config = dict(
    n_kv_head=4,
    norm_place='pre',
    rope_base=1020.0,
    parallel_block=False,
    init='uniform',
    beta2=0.95,
    weight_decay=0.066,
    lr_head=0.00759,
    grad_clip=2.0,
    decay_fraction=0.634,
    doc_mask=True,
)
Each number is 50 + 10 x the weight over its row's rms, rounded and kept within 0 to 99. Layers, rows and columns count from 0. The size before them is the row's rms in percent of the matrix's.

# down: layer 4 MLP down (transposed), 512x128, rms 0.124, rows 358-384, columns 0-127
# up: layer 4 MLP up, 512x128, rms 0.135, rows 359-385, columns 0-127
down358 118:45 58 40 57 49 42 65 57 45 52 62 58 50 61 63 26 67 43 65 39 41 49 57 62 38 34 42 28 50 48 57 53 28 50 41 47 69 58 62 55 53 52 56 35 48 58 67 42 58 44 44 55 51 37 35 56 47 56 47 53 68 60 50 46 57 61 48 58 63 63 51 46 51 51 43 57 47 40 68 55 67 51 52 48 49 52 44 68 55 63 43 47 40 41 74 53 50 53 43 59 41 39 50 41 64 43 51 59 43 59 45 50 72 56 36 35 41 58 54 41 58 58 56 51 47 74 62 30
up359 140:41 62 46 45 54 68 46 44 44 53 61 63 47 52 47 34 37 65 65 41 51 45 50 76 49 50 52 53 44 56 63 63 57 63 65 38 60 65 41 49 69 50 54 57 44 36 49 57 45 58 56 73 45 59 52 52 54 37 54 53 56 45 47 52 36 68 40 52 71 40 54 63 32 46 45 63 48 56 48 58 50 64 50 28 42 49 51 60 39 64 60 53 35 38 57 57 53 47 42 55 54 53 47 65 52 50 43 64 32 47 51 48 68 50 48 24 35 52 67 42 51 52 68 61 52 45 39 42
down359 133:49 43 49 54 46 55 53 70 47 60 67 48 41 41 53 36 45 46 55 54 72 31 60 60 30 59 56 60 52 52 28 35 46 57 49 51 54 44 40 50 51 47 32 43 49 37 45 32 50 48 48 58 66 37 66 45 46 62 42 62 47 41 62 47 49 59 44 52 52 41 60 58 52 33 38 41 69 52 19 70 54 51 58 42 44 36 45 45 46 47 37 44 65 48 62 46 65 63 44 56 55 41 46 74 54 55 32 49 50 59 41 39 52 52 49 56 54 65 44 71 35 56 52 49 48 50 50 53
up360 109:45 29 45 34 63 43 37 54 56 53 54 30 48 62 45 43 62 46 36 25 48 37 52 52 69 61 53 54 53 62 47 38 57 57 54 56 33 58 38 53 49 59 55 56 40 40 41 42 56 60 49 53 49 65 68 50 35 43 55 57 58 31 59 48 55 68 54 54 64 46 59 54 34 45 48 49 62 58 46 55 51 53 39 49 59 58 50 47 42 57 49 47 50 70 47 70 55 45 55 43 45 70 36 57 50 46 57 57 57 40 41 75 47 48 55 45 39 48 44 51 68 13 56 50 45 57 51 54
down360 106:38 49 43 67 55 40 44 48 46 58 37 51 60 53 44 44 42 66 33 67 39 55 60 37 56 60 48 51 43 53 10 52 41 35 40 57 51 52 37 41 53 31 58 47 42 47 61 57 49 49 45 62 45 53 39 42 61 50 59 61 52 55 57 48 38 43 45 39 58 40 51 47 51 40 42 56 43 43 65 28 53 56 57 53 51 50 73 67 45 45 48 53 44 50 53 44 37 62 47 47 45 47 58 31 58 31 41 40 45 53 45 47 34 57 35 41 49 62 44 68 52 38 36 41 55 43 63 28
up361 021:40 64 50 34 67 48 41 53 40 53 42 65 40 44 51 40 52 44 53 51 48 54 45 53 71 50 56 60 50 26 61 50 46 58 66 44 56 42 49 35 37 50 60 51 45 47 40 53 42 51 61 41 49 52 68 44 61 50 42 62 41 42 57 70 57 66 55 52 56 58 39 39 37 50 36 65 41 42 58 50 28 55 62 48 60 44 40 52 27 48 58 42 43 55 46 46 62 59 60 43 56 49 55 46 53 66 71 51 34 52 69 58 46 69 52 48 52 41 49 35 63 40 68 35 62 47 29 41
down361 013:57 41 50 45 47 58 43 57 38 52 43 55 53 58 57 46 64 50 55 46 45 47 41 56 56 60 32 50 72 63 52 58 35 52 32 54 36 50 69 51 58 68 53 49 61 63 62 36 57 34 30 44 36 38 56 57 67 42 38 32 53 60 59 55 43 40 30 42 39 60 36 54 68 59 43 72 51 55 57 39 39 61 44 47 59 73 52 36 44 51 67 43 57 57 55 56 29 48 39 47 38 51 55 36 49 45 50 49 39 37 40 50 53 55 42 44 55 60 55 48 51 46 35 56 64 66 55 48
up362 023:37 47 40 38 52 57 40 50 37 50 32 58 42 51 48 46 44 46 47 48 33 56 40 52 63 72 59 49 49 40 58 49 54 68 56 59 56 48 35 43 51 51 69 51 46 53 30 45 53 45 55 48 52 56 80 43 59 32 53 53 41 31 51 57 44 61 59 65 50 55 56 42 41 38 41 51 58 43 62 53 33 66 63 32 37 65 41 36 41 60 55 59 43 50 46 54 61 59 50 52 44 45 53 61 57 61 75 72 45 57 47 45 52 59 48 37 57 46 48 55 64 32 50 25 57 41 46 47
down362 018:54 40 58 44 52 40 59 53 31 60 41 44 51 48 65 50 49 53 53 60 54 66 49 59 53 42 53 33 49 57 34 52 58 53 47 31 55 54 50 64 35 37 52 49 59 59 48 62 57 30 60 56 55 35 39 39 56 48 53 35 66 63 41 39 67 55 61 48 52 38 35 53 58 53 48 62 54 61 50 56 59 61 40 36 72 69 66 48 49 48 44 60 48 52 77 41 47 32 64 41 42 55 65 43 28 62 65 45 47 39 38 48 43 53 52 56 41 73 59 50 47 51 57 43 39 41 40 56
up363 104:52 42 63 32 44 53 39 31 57 53 43 40 55 48 64 41 42 38 60 42 48 54 57 67 49 63 49 53 64 44 65 48 87 55 55 52 49 60 54 55 46 67 54 54 51 41 44 57 63 63 61 45 46 50 43 47 48 46 48 56 46 38 47 59 44 30 43 47 63 58 55 56 32 62 49 44 55 35 65 49 33 56 71 58 51 48 57 36 32 54 76 56 56 61 49 57 50 56 45 59 54 67 39 58 31 46 52 52 42 65 58 38 45 52 53 43 42 37 58 32 58 32 54 44 45 44 45 53
down363 111:46 64 46 52 46 47 55 45 27 42 30 37 76 44 52 55 54 40 58 62 55 63 38 48 46 65 38 44 52 60 53 37 61 56 60 50 32 48 46 70 54 40 47 74 53 58 54 49 10 53 55 49 43 43 47 45 50 51 50 59 45 45 46 61 40 60 63 51 56 64 49 61 53 56 61 45 62 48 54 39 54 43 42 51 59 66 64 55 72 48 41 52 56 58 51 57 33 50 58 53 41 69 57 65 55 43 63 57 58 44 55 41 34 52 44 35 42 40 55 47 37 56 43 48 48 64 51 44
up364 113:41 61 48 47 46 70 67 37 32 43 62 62 31 52 52 43 50 55 57 37 57 43 55 52 57 27 39 48 44 40 59 53 51 49 58 34 49 66 60 51 31 50 64 36 42 25 48 51 62 42 42 42 58 45 46 54 57 48 49 56 66 57 44 51 63 56 57 34 68 49 50 59 50 40 50 49 48 52 56 55 46 48 62 37 44 55 42 54 55 42 46 33 61 54 30 43 55 46 43 70 39 46 54 50 57 46 61 85 50 53 40 46 41 47 56 28 48 43 47 46 56 48 55 62 54 52 59 27
down364 117:49 77 52 64 43 50 54 68 61 51 52 44 38 56 65 38 43 46 63 44 54 24 52 49 42 55 61 40 45 57 42 53 38 49 53 39 70 54 34 63 51 56 47 52 51 53 40 48 54 41 41 44 55 51 56 54 46 38 41 76 56 49 47 48 56 60 62 70 37 49 55 43 43 57 32 51 53 53 49 62 60 48 43 61 53 27 34 38 60 68 61 48 61 34 50 50 58 72 60 37 43 49 53 48 38 50 41 37 69 45 61 41 56 50 54 53 53 38 41 37 58 59 32 49 64 51 64 59
up365 026:43 56 47 44 59 62 56 51 36 71 45 64 37 50 37 41 50 37 58 50 50 49 39 50 61 63 63 51 56 22 59 44 54 53 50 47 40 52 55 45 44 64 56 56 49 50 19 43 59 52 58 49 65 55 69 43 53 30 57 44 54 46 55 45 53 53 56 47 50 45 47 43 51 40 26 59 48 56 55 52 41 58 55 35 44 59 33 36 50 58 61 59 39 57 39 58 62 61 63 66 49 42 41 65 44 67 66 55 47 58 61 52 43 74 54 44 46 58 56 57 69 47 68 49 65 43 37 59
down365 022:48 56 54 50 56 40 60 48 46 54 57 46 50 40 56 42 54 60 35 39 42 50 52 63 46 36 50 52 43 62 41 56 47 43 36 50 41 52 53 62 61 33 27 52 49 43 47 39 52 40 40 55 55 46 40 38 62 40 75 56 50 36 45 50 51 67 63 38 60 34 55 61 36 55 45 56 79 45 39 76 64 49 44 59 29 64 51 49 52 53 45 51 43 33 49 56 46 30 49 59 65 57 35 41 43 50 70 42 47 42 39 51 68 48 70 46 48 44 56 70 44 49 49 57 41 58 62 41
up366 026:29 54 39 43 67 49 46 51 43 55 46 46 39 46 54 44 43 47 58 49 41 58 48 63 53 50 59 50 49 38 70 48 54 62 56 32 41 42 44 17 41 68 55 58 49 62 45 51 41 56 65 67 61 55 62 46 59 33 53 54 64 40 64 47 53 63 46 55 47 51 47 27 55 32 44 56 50 62 65 54 34 65 58 64 53 60 36 43 52 59 55 56 39 57 52 44 62 64 54 59 49 49 44 76 55 47 57 69 50 58 63 53 54 47 52 31 48 51 43 49 65 41 68 43 58 51 38 45
down366 024:61 43 58 48 61 54 40 54 56 59 50 52 35 44 30 49 46 40 50 50 57 59 51 61 54 35 48 47 34 40 40 59 61 54 58 48 61 38 59 61 62 53 48 49 41 39 44 68 56 36 45 56 71 41 64 47 50 53 50 52 28 39 43 42 45 28 69 52 48 43 24 55 68 42 69 46 63 61 43 54 53 55 55 50 49 45 38 36 40 41 50 50 54 47 36 68 28 45 55 53 26 55 61 53 50 70 44 39 48 57 27 48 52 57 51 55 44 53 61 61 49 45 37 40 35 42 51 53
up367 020:35 52 47 53 55 47 45 49 28 61 45 73 33 47 58 48 40 48 61 54 37 52 44 62 59 52 55 64 40 33 65 39 66 51 48 43 61 63 58 32 49 54 58 40 57 58 36 38 52 46 73 41 55 65 72 54 75 47 43 55 41 50 54 44 57 53 58 48 60 54 52 38 40 40 37 58 45 46 58 43 44 65 63 45 46 49 40 41 48 52 42 61 47 58 50 54 59 60 38 66 47 55 44 70 39 60 58 61 42 60 56 53 51 57 49 47 51 40 42 40 72 39 72 47 58 54 30 56
down367 015:48 55 53 45 32 48 59 53 75 51 62 55 30 37 56 58 51 48 55 60 64 50 58 47 50 39 65 56 54 59 61 42 49 14 44 45 46 61 46 62 52 38 64 67 62 57 37 60 44 55 53 68 69 37 43 59 45 50 40 39 48 46 39 43 64 50 65 62 56 37 48 43 46 34 31 41 54 56 40 49 43 45 61 78 43 50 53 45 55 45 45 44 61 48 50 49 42 52 75 38 54 54 59 46 43 49 48 55 54 50 50 48 55 53 33 40 49 58 53 65 58 49 56 63 41 53 66 66
up368 110:42 31 54 53 58 46 33 49 24 59 51 51 41 57 49 31 48 49 39 35 57 37 63 45 39 37 47 61 59 49 54 51 56 72 56 58 39 59 47 58 46 61 51 47 38 70 49 58 47 50 61 54 43 41 69 51 54 41 33 53 37 49 55 47 50 59 33 55 47 38 40 46 54 46 55 72 55 45 41 57 53 56 50 46 65 58 47 36 46 52 63 49 36 65 50 38 46 56 43 47 31 51 66 52 49 77 52 43 61 36 36 46 60 52 65 33 47 51 41 58 49 55 66 55 49 55 38 77
down368 112:55 49 51 54 43 48 36 40 72 45 62 55 42 57 59 42 65 45 62 51 45 52 62 64 73 56 63 63 43 45 52 41 30 52 43 57 48 47 45 65 49 40 32 43 41 41 49 53 33 58 60 71 53 62 48 46 50 65 51 52 62 50 53 58 56 53 48 73 56 50 50 57 52 42 53 27 53 43 37 30 37 44 48 41 59 49 50 48 41 46 40 35 64 52 49 57 28 55 29 67 58 48 44 56 65 55 49 47 30 49 47 67 68 42 48 39 52 44 33 47 53 66 52 36 57 45 57 44
up369 115:26 38 64 38 45 49 54 48 50 49 54 53 42 55 68 55 57 56 56 39 63 39 49 53 48 45 51 50 43 50 63 46 39 61 44 39 43 28 63 40 35 45 43 40 54 51 35 59 59 42 69 58 47 56 56 66 47 64 49 54 34 50 44 45 55 72 58 46 43 33 25 56 50 54 50 53 68 52 57 30 20 55 55 61 47 59 52 52 53 51 49 48 61 53 32 60 56 54 39 71 54 34 37 53 38 44 45 79 46 37 45 58 47 62 40 40 58 47 45 47 52 51 51 57 51 58 51 51
down369 121:32 59 59 52 57 57 64 47 53 46 43 60 46 43 65 34 49 56 56 58 53 54 42 38 68 56 70 36 44 70 85 39 33 59 46 55 66 43 60 43 33 52 51 54 49 48 51 58 49 62 53 60 47 51 18 48 52 60 54 62 58 53 52 46 56 44 49 61 50 52 52 48 59 55 42 52 43 57 55 35 58 55 44 56 41 60 62 27 53 46 57 58 41 43 59 23 34 44 41 43 51 65 61 52 49 48 56 55 67 39 43 40 42 37 56 56 34 53 48 48 50 37 35 49 44 56 49 44
up370 128:37 50 42 48 62 45 49 63 60 43 47 54 44 50 44 52 56 60 49 38 45 40 48 53 49 51 78 57 56 54 50 49 78 54 45 51 33 54 52 29 64 41 47 66 48 39 48 42 48 28 51 46 38 54 58 51 45 47 79 52 53 38 55 67 34 54 53 67 53 49 43 51 59 32 45 48 35 48 65 47 43 48 44 52 55 45 50 51 40 54 60 44 62 44 38 43 40 61 71 38 33 55 40 49 45 64 55 56 64 51 52 77 43 63 33 60 57 60 52 53 41 43 59 67 63 50 40 62
down370 120:47 29 54 44 37 56 54 35 37 45 59 49 37 44 49 55 52 63 41 62 54 42 57 42 47 66 46 45 54 45 59 53 57 46 50 28 60 38 52 42 40 43 47 47 42 38 48 48 56 35 45 54 46 58 47 59 53 60 42 50 37 47 45 54 63 52 68 48 46 52 62 47 40 55 51 51 58 76 44 41 72 54 72 61 43 26 76 34 39 62 56 41 55 70 58 36 35 57 55 66 53 42 47 56 46 40 49 60 36 56 54 32 36 42 48 36 59 42 57 63 56 43 54 41 50 48 30 57
up371 020:35 57 25 46 61 56 32 57 33 60 36 42 42 38 47 54 38 35 52 55 39 58 46 46 54 47 58 58 53 30 59 46 67 60 80 41 48 61 65 39 56 64 62 52 45 63 40 51 46 54 72 50 62 53 62 49 53 35 44 58 56 33 48 54 36 46 44 49 44 38 47 41 39 37 46 42 45 50 48 43 43 66 49 43 43 54 46 49 29 48 48 63 45 58 56 52 72 49 55 62 38 47 43 58 37 63 62 59 43 45 42 54 45 61 54 49 54 48 43 59 52 31 67 42 64 40 41 48
down371 017:67 47 57 50 45 66 53 47 43 20 45 65 42 43 33 63 22 33 63 52 36 61 54 40 53 53 62 63 69 43 41 58 52 43 38 52 65 49 72 44 59 68 49 44 51 40 58 61 37 62 52 69 39 43 46 41 39 49 65 55 40 63 46 48 50 43 40 36 46 52 55 55 57 39 44 44 35 52 48 31 53 59 63 59 45 66 40 52 46 49 45 47 44 53 50 50 52 49 50 43 56 39 58 47 51 55 54 62 48 35 54 43 60 38 21 59 40 54 60 60 54 53 52 48 58 57 42 48
up372 080:39 45 54 53 64 43 53 66 63 51 36 36 39 65 48 57 66 42 55 31 61 46 41 42 47 60 62 64 48 59 47 50 39 53 31 48 32 62 59 45 39 33 57 45 72 48 50 43 52 65 39 27 51 56 75 33 57 36 47 47 47 51 49 44 65 54 39 53 46 29 47 46 52 38 41 44 44 50 48 53 50 33 56 49 48 53 41 53 61 59 63 41 63 54 50 47 53 48 52 45 61 54 71 50 31 36 54 59 30 59 43 58 57 31 54 58 41 63 60 36 52 42 42 49 51 46 54 37
down372 085:40 44 34 62 55 49 41 46 37 54 53 56 76 50 60 38 38 58 68 60 31 60 58 46 63 47 50 43 54 33 47 58 45 48 64 55 55 65 39 49 58 59 54 57 58 43 39 64 43 38 65 57 63 47 50 71 43 59 60 43 61 42 50 47 41 47 59 55 40 59 46 53 32 54 66 75 45 67 52 59 44 53 46 46 48 44 54 50 40 51 48 64 37 58 31 49 66 58 41 63 52 50 42 41 50 39 49 49 50 47 53 50 42 60 42 20 40 40 44 58 58 42 66 57 67 65 45 57
up373 130:54 34 47 47 62 54 45 60 55 52 48 59 50 63 47 40 60 49 66 61 56 67 43 59 53 51 49 51 37 51 51 37 68 37 58 42 48 49 65 52 65 50 62 39 65 58 52 36 42 47 38 56 49 47 49 34 71 54 46 45 47 37 53 34 42 45 47 58 44 39 55 44 64 52 33 76 46 61 33 43 50 72 51 24 59 49 47 43 59 40 43 63 43 69 42 48 53 54 69 56 37 43 56 51 45 50 48 49 57 61 54 44 74 71 52 50 42 59 59 31 56 46 57 54 59 57 54 67
down373 118:63 47 45 45 49 37 53 49 33 45 35 37 53 44 35 57 61 52 37 49 44 47 69 56 57 63 59 44 66 41 44 46 33 40 42 56 44 42 59 55 58 44 76 52 43 54 50 62 64 55 45 39 70 49 56 41 40 56 44 40 39 30 51 35 54 62 34 55 43 48 73 48 49 36 69 46 45 54 51 47 48 23 49 63 45 47 55 56 60 50 45 32 43 57 43 46 52 43 38 50 46 52 61 40 48 38 54 61 42 61 66 30 35 39 49 57 49 46 45 67 65 53 37 37 49 54 55 41
up374 120:35 56 45 30 47 44 42 47 59 49 49 51 42 48 59 38 49 57 51 40 33 51 43 52 43 28 49 33 49 55 60 53 68 46 55 34 48 42 62 64 36 54 67 52 55 43 34 35 57 44 55 33 49 35 47 30 40 34 51 37 66 47 68 36 49 70 69 58 47 46 49 36 51 42 49 43 59 57 57 35 32 46 52 56 44 45 49 44 55 48 46 41 52 64 52 40 50 75 50 56 54 50 57 68 45 45 58 74 48 49 39 65 35 51 51 49 55 48 48 43 68 62 49 47 45 59 60 34
down374 118:37 57 53 50 39 51 52 48 64 32 48 60 63 52 54 42 58 58 44 67 60 68 46 54 42 41 65 60 52 51 45 44 64 54 49 48 49 68 63 40 52 56 56 41 56 34 57 44 36 56 44 28 57 61 31 44 59 43 30 42 68 57 35 29 56 37 50 58 50 52 60 48 33 45 39 37 49 54 41 60 49 46 52 46 49 55 55 36 56 57 51 41 52 59 67 62 44 66 44 48 52 39 44 55 42 59 68 44 39 43 38 68 31 58 33 58 39 55 47 53 64 66 44 50 35 33 42 42
up375 121:37 43 52 49 47 54 60 53 50 47 58 41 37 26 57 30 52 42 60 54 59 40 46 47 52 42 41 40 53 47 52 45 53 37 56 44 66 55 44 48 46 48 66 54 52 43 31 37 52 39 47 37 53 41 54 41 52 42 47 53 67 48 34 49 46 46 52 47 56 64 59 22 42 34 48 46 48 46 53 38 48 56 64 63 56 67 34 50 28 44 45 55 36 74 57 34 70 49 65 42 56 60 57 70 55 74 70 44 35 52 45 61 44 44 50 46 31 48 51 53 49 48 44 52 49 44 36 55
down375 119:58 32 31 42 43 51 48 48 69 51 48 49 66 36 68 61 62 34 36 67 48 70 52 40 35 38 58 34 71 49 57 60 53 47 71 61 59 45 52 67 58 38 54 57 56 50 44 46 41 34 63 53 42 44 44 61 35 47 54 44 27 52 51 42 51 48 45 57 38 37 51 39 32 47 46 39 43 38 51 45 56 53 51 56 48 43 69 58 61 57 47 56 47 46 47 56 28 49 51 60 46 47 49 46 48 36 55 38 56 39 51 60 38 48 45 34 35 41 45 47 34 57 56 49 37 52 49 31
up376 119:49 56 58 44 51 54 44 55 47 50 58 34 44 46 39 23 65 41 55 61 39 67 54 38 52 39 63 45 48 58 55 49 44 66 52 30 62 43 62 34 36 51 49 48 60 50 50 36 47 50 38 56 44 40 54 37 54 46 58 37 28 60 50 42 53 44 50 36 46 54 42 52 38 43 30 52 53 56 38 38 49 57 61 45 51 66 29 51 31 59 49 43 53 50 53 60 51 54 46 62 46 48 54 46 25 70 68 46 49 43 47 50 47 53 44 20 48 53 66 51 50 50 56 61 74 65 52 59
down376 124:58 47 49 44 49 44 72 42 52 38 47 58 61 45 62 57 46 47 33 54 57 31 56 45 55 53 63 45 40 35 61 54 59 47 52 47 65 49 50 40 61 39 41 69 53 39 49 49 53 43 44 54 70 55 40 49 49 38 33 51 52 63 56 53 64 53 55 57 30 56 42 56 52 74 50 57 62 47 39 50 37 62 24 43 47 41 32 53 58 66 68 51 62 64 44 56 36 32 45 41 40 52 48 38 56 39 56 36 55 30 55 44 65 57 51 60 36 50 63 49 48 44 41 33 62 42 52 39
up377 108:40 40 52 50 51 64 55 71 54 58 52 57 43 54 56 60 58 62 55 47 35 47 53 68 36 38 42 45 36 58 47 66 42 52 52 50 53 51 43 57 64 47 63 51 44 51 35 43 38 47 46 52 58 64 44 61 46 49 37 56 38 43 35 45 32 71 52 56 51 41 58 45 47 55 47 39 61 68 58 23 54 53 51 39 57 58 46 59 48 52 45 44 36 69 53 40 50 41 50 55 35 50 40 65 63 59 55 56 53 34 47 57 80 56 15 40 47 43 52 59 56 35 54 48 41 46 42 62
down377 112:47 59 65 53 47 69 43 68 54 36 53 30 64 63 48 50 49 64 54 59 37 74 44 47 52 55 69 58 50 62 43 43 54 43 41 38 34 37 56 48 49 36 61 64 57 40 71 47 39 53 48 41 44 45 61 51 42 64 72 47 51 58 50 60 55 41 36 54 51 31 65 42 48 45 61 32 49 56 34 48 53 47 59 48 66 41 64 55 53 43 52 48 52 36 35 48 59 60 55 55 39 43 49 56 35 40 67 70 56 59 39 39 42 47 46 54 47 46 56 61 43 42 59 55 66 64 49 37
up378 101:52 67 51 50 43 42 46 59 48 53 53 59 50 57 45 34 56 29 37 51 56 63 55 52 68 45 41 42 59 55 47 40 43 47 64 43 43 53 30 47 42 45 57 48 57 57 60 36 43 28 52 48 31 45 47 48 68 53 42 47 55 52 46 42 47 48 61 40 53 32 53 51 56 29 33 38 52 54 41 38 54 62 46 48 56 63 44 53 47 52 41 40 70 57 54 52 43 61 40 66 34 53 49 69 40 48 41 59 22 53 51 50 51 44 51 36 32 53 55 52 84 31 69 55 48 54 45 51
down378 106:29 47 65 25 46 36 64 59 43 45 39 45 52 33 57 39 55 38 32 54 54 41 42 48 43 41 47 24 48 60 43 56 39 47 57 42 55 61 48 50 56 53 56 53 47 43 52 44 46 46 40 63 37 48 29 59 46 55 38 66 49 50 60 38 51 54 50 69 37 55 51 54 53 59 45 45 43 58 37 38 56 44 48 66 44 49 44 48 61 37 53 72 62 49 64 46 45 45 54 49 59 52 59 39 55 40 48 34 40 52 76 49 51 34 51 31 18 48 52 48 47 46 51 65 61 43 47 59
up379 027:33 46 39 48 67 61 40 42 25 65 53 66 40 44 51 47 50 54 56 44 47 51 34 48 51 49 51 49 52 19 71 46 58 49 56 32 53 56 46 38 45 63 62 46 51 39 35 51 49 65 50 66 63 51 64 52 56 45 66 59 44 41 54 48 57 52 52 46 59 45 35 31 40 46 32 58 57 53 61 50 43 69 57 46 52 57 31 34 40 46 45 43 41 69 35 54 64 68 46 60 36 57 52 58 42 49 64 66 51 56 53 59 54 56 46 44 57 33 50 49 54 37 67 52 53 49 38 48
down379 021:35 58 55 50 41 27 41 53 60 37 43 54 66 31 48 51 51 65 61 45 59 59 58 45 53 52 41 41 50 63 38 39 52 50 33 60 42 48 54 65 48 60 42 52 52 43 52 35 47 57 40 48 39 33 29 49 51 50 42 45 51 42 42 60 49 52 50 50 33 50 58 52 79 49 73 30 72 47 55 48 49 48 52 49 52 57 51 30 52 39 69 35 66 48 51 50 40 56 77 46 71 39 54 64 43 43 50 39 47 54 45 57 44 45 68 64 52 50 54 61 42 51 41 48 47 57 51 60
up380 112:54 44 56 55 43 61 38 46 47 51 41 67 44 62 50 47 65 25 52 49 36 41 57 45 60 49 35 37 41 47 53 59 57 53 74 51 38 60 60 47 50 45 48 43 38 43 59 35 56 55 62 55 44 59 50 52 47 39 62 50 59 47 53 66 51 75 49 53 31 40 50 47 55 41 42 56 45 56 50 56 59 76 39 34 59 65 57 48 48 62 53 47 65 43 55 47 40 51 48 57 36 34 63 49 38 62 50 54 30 62 52 47 67 65 38 56 46 22 36 55 53 35 53 54 52 70 44 50
down380 108:53 60 30 51 44 60 43 44 33 41 58 62 33 49 51 49 40 44 46 47 52 67 61 55 46 60 59 38 40 39 46 57 49 52 44 49 65 55 45 46 55 41 54 42 56 31 49 53 53 58 46 40 65 54 37 53 55 64 41 35 54 57 49 46 41 58 54 39 58 48 60 39 60 45 33 41 62 47 20 69 62 47 50 52 41 33 64 46 52 47 41 33 58 66 40 44 46 54 60 50 43 56 63 55 50 52 55 44 62 53 32 43 27 51 32 72 53 44 45 45 25 39 42 33 50 54 50 33
up381 114:53 50 41 45 46 54 49 47 33 50 65 36 31 45 41 43 49 44 61 53 51 47 60 48 53 64 42 43 36 41 59 39 42 60 47 65 57 44 51 52 46 50 54 44 64 40 50 49 56 48 53 41 59 63 53 40 67 61 54 44 39 58 24 57 53 39 52 73 48 50 32 46 33 66 43 71 35 74 70 35 50 53 47 44 50 55 57 48 26 48 47 55 54 65 64 58 48 62 38 56 44 35 61 51 39 38 65 45 36 38 39 60 42 49 54 51 36 63 54 47 48 53 50 49 59 36 60 64
down381 110:47 61 53 43 56 59 55 71 64 40 27 58 67 43 59 58 32 38 46 46 54 37 46 47 41 60 45 54 50 57 70 60 57 47 51 70 70 49 57 31 47 69 61 51 50 48 40 48 36 51 42 60 51 57 43 43 38 58 40 56 53 48 43 36 57 46 61 45 56 41 55 61 52 56 29 34 51 60 51 54 53 42 51 71 47 53 57 50 52 54 49 64 30 40 73 50 57 40 60 52 68 45 39 42 39 56 41 43 49 49 54 45 41 30 54 45 39 56 69 54 60 27 42 58 51 42 57 56
up382 025:28 51 52 63 42 44 40 56 36 56 51 61 34 36 65 35 50 46 47 41 47 57 46 53 65 57 56 50 37 41 49 53 65 57 64 50 55 54 64 33 45 58 63 49 53 49 37 46 42 42 65 47 67 49 63 25 63 30 60 65 51 33 63 66 51 57 51 45 52 51 46 41 44 38 49 58 57 64 47 48 34 72 54 53 57 48 34 42 40 56 61 59 37 50 37 50 58 61 53 62 51 43 53 63 61 51 66 67 40 51 54 68 54 47 56 32 44 51 49 52 55 46 66 44 64 58 35 55
down382 020:60 43 39 45 50 64 48 45 38 68 70 73 43 47 50 57 43 42 46 53 58 49 43 53 42 47 59 45 56 39 36 73 36 62 52 51 65 38 60 60 49 54 55 56 56 30 47 48 61 58 44 58 66 51 58 48 48 53 49 44 52 55 63 39 58 47 45 52 47 64 48 34 35 51 42 59 53 58 57 75 61 51 37 46 52 33 55 50 48 50 44 62 51 46 55 32 41 28 47 35 59 42 60 53 53 49 47 58 40 38 41 48 22 58 60 45 59 67 32 45 57 36 35 35 48 37 51 42
up383 117:47 56 42 47 45 46 52 47 50 54 47 61 40 37 50 46 52 55 44 54 30 50 59 67 54 46 50 46 53 27 50 41 63 56 40 57 28 41 43 52 36 42 52 42 56 58 36 43 60 44 53 47 47 65 67 52 74 52 58 67 63 32 33 52 51 52 49 66 41 38 29 48 49 60 40 38 38 44 54 38 45 42 47 52 64 50 54 51 55 51 61 46 57 56 30 58 39 44 58 66 54 46 24 44 57 44 49 66 52 25 56 61 61 71 40 33 43 45 41 41 61 50 42 62 53 48 57 54
down383 110:58 52 40 44 59 39 68 43 57 53 69 55 33 54 50 39 72 46 65 50 65 52 47 41 65 51 54 61 37 50 31 45 52 62 60 33 57 54 42 36 41 34 29 46 61 56 51 56 52 50 26 64 41 46 40 50 58 21 61 40 30 43 64 39 48 53 45 48 44 59 55 51 55 54 59 45 64 48 41 65 62 23 44 60 36 64 46 51 49 50 50 52 45 52 47 62 46 61 64 44 52 44 58 39 52 60 47 40 51 41 66 40 45 58 42 46 58 63 46 39 39 48 58 46 54 47 47 54
up384 127:52 31 29 50 39 52 58 58 50 53 33 64 39 55 57 43 45 38 43 41 53 39 58 44 45 51 60 53 39 48 53 48 41 35 73 53 43 54 62 53 50 45 68 53 60 56 53 36 61 61 53 49 59 71 51 43 51 44 45 62 45 37 46 45 58 45 33 72 55 67 47 57 41 53 38 58 52 51 41 48 58 73 43 57 69 50 28 40 67 62 44 63 52 50 60 47 43 43 45 35 41 44 40 43 57 63 56 47 59 59 51 47 60 61 43 56 34 47 66 30 52 47 47 40 61 41 42 73
down384 126:49 40 36 54 49 48 44 46 47 59 41 35 47 70 49 50 64 44 50 39 52 62 65 44 63 58 45 68 61 66 44 51 47 54 48 45 42 49 41 63 54 57 75 62 44 51 40 43 41 57 41 32 49 58 57 41 50 60 45 59 68 54 36 47 40 58 74 50 35 46 74 57 53 63 55 68 61 48 48 43 44 44 29 51 49 57 57 51 76 45 68 46 41 56 48 43 48 54 55 49 61 50 44 59 63 49 72 46 56 76 50 37 50 37 49 40 59 55 46 46 64 53 49 29 53 46 53 45
up385 110:14 47 44 43 41 64 61 45 44 45 55 41 47 42 54 45 31 53 41 42 59 45 71 36 59 53 58 50 38 35 65 58 59 60 46 48 59 53 60 39 29 50 63 51 60 49 41 61 58 47 51 59 56 33 40 56 65 33 50 36 46 55 60 65 58 49 63 37 56 38 40 28 51 42 49 56 53 53 63 48 33 51 45 58 51 45 56 55 45 46 67 58 39 54 56 54 59 57 50 54 59 53 47 60 50 60 47 43 46 40 58 47 51 47 21 46 61 65 50 69 52 46 54 27 58 52 42 51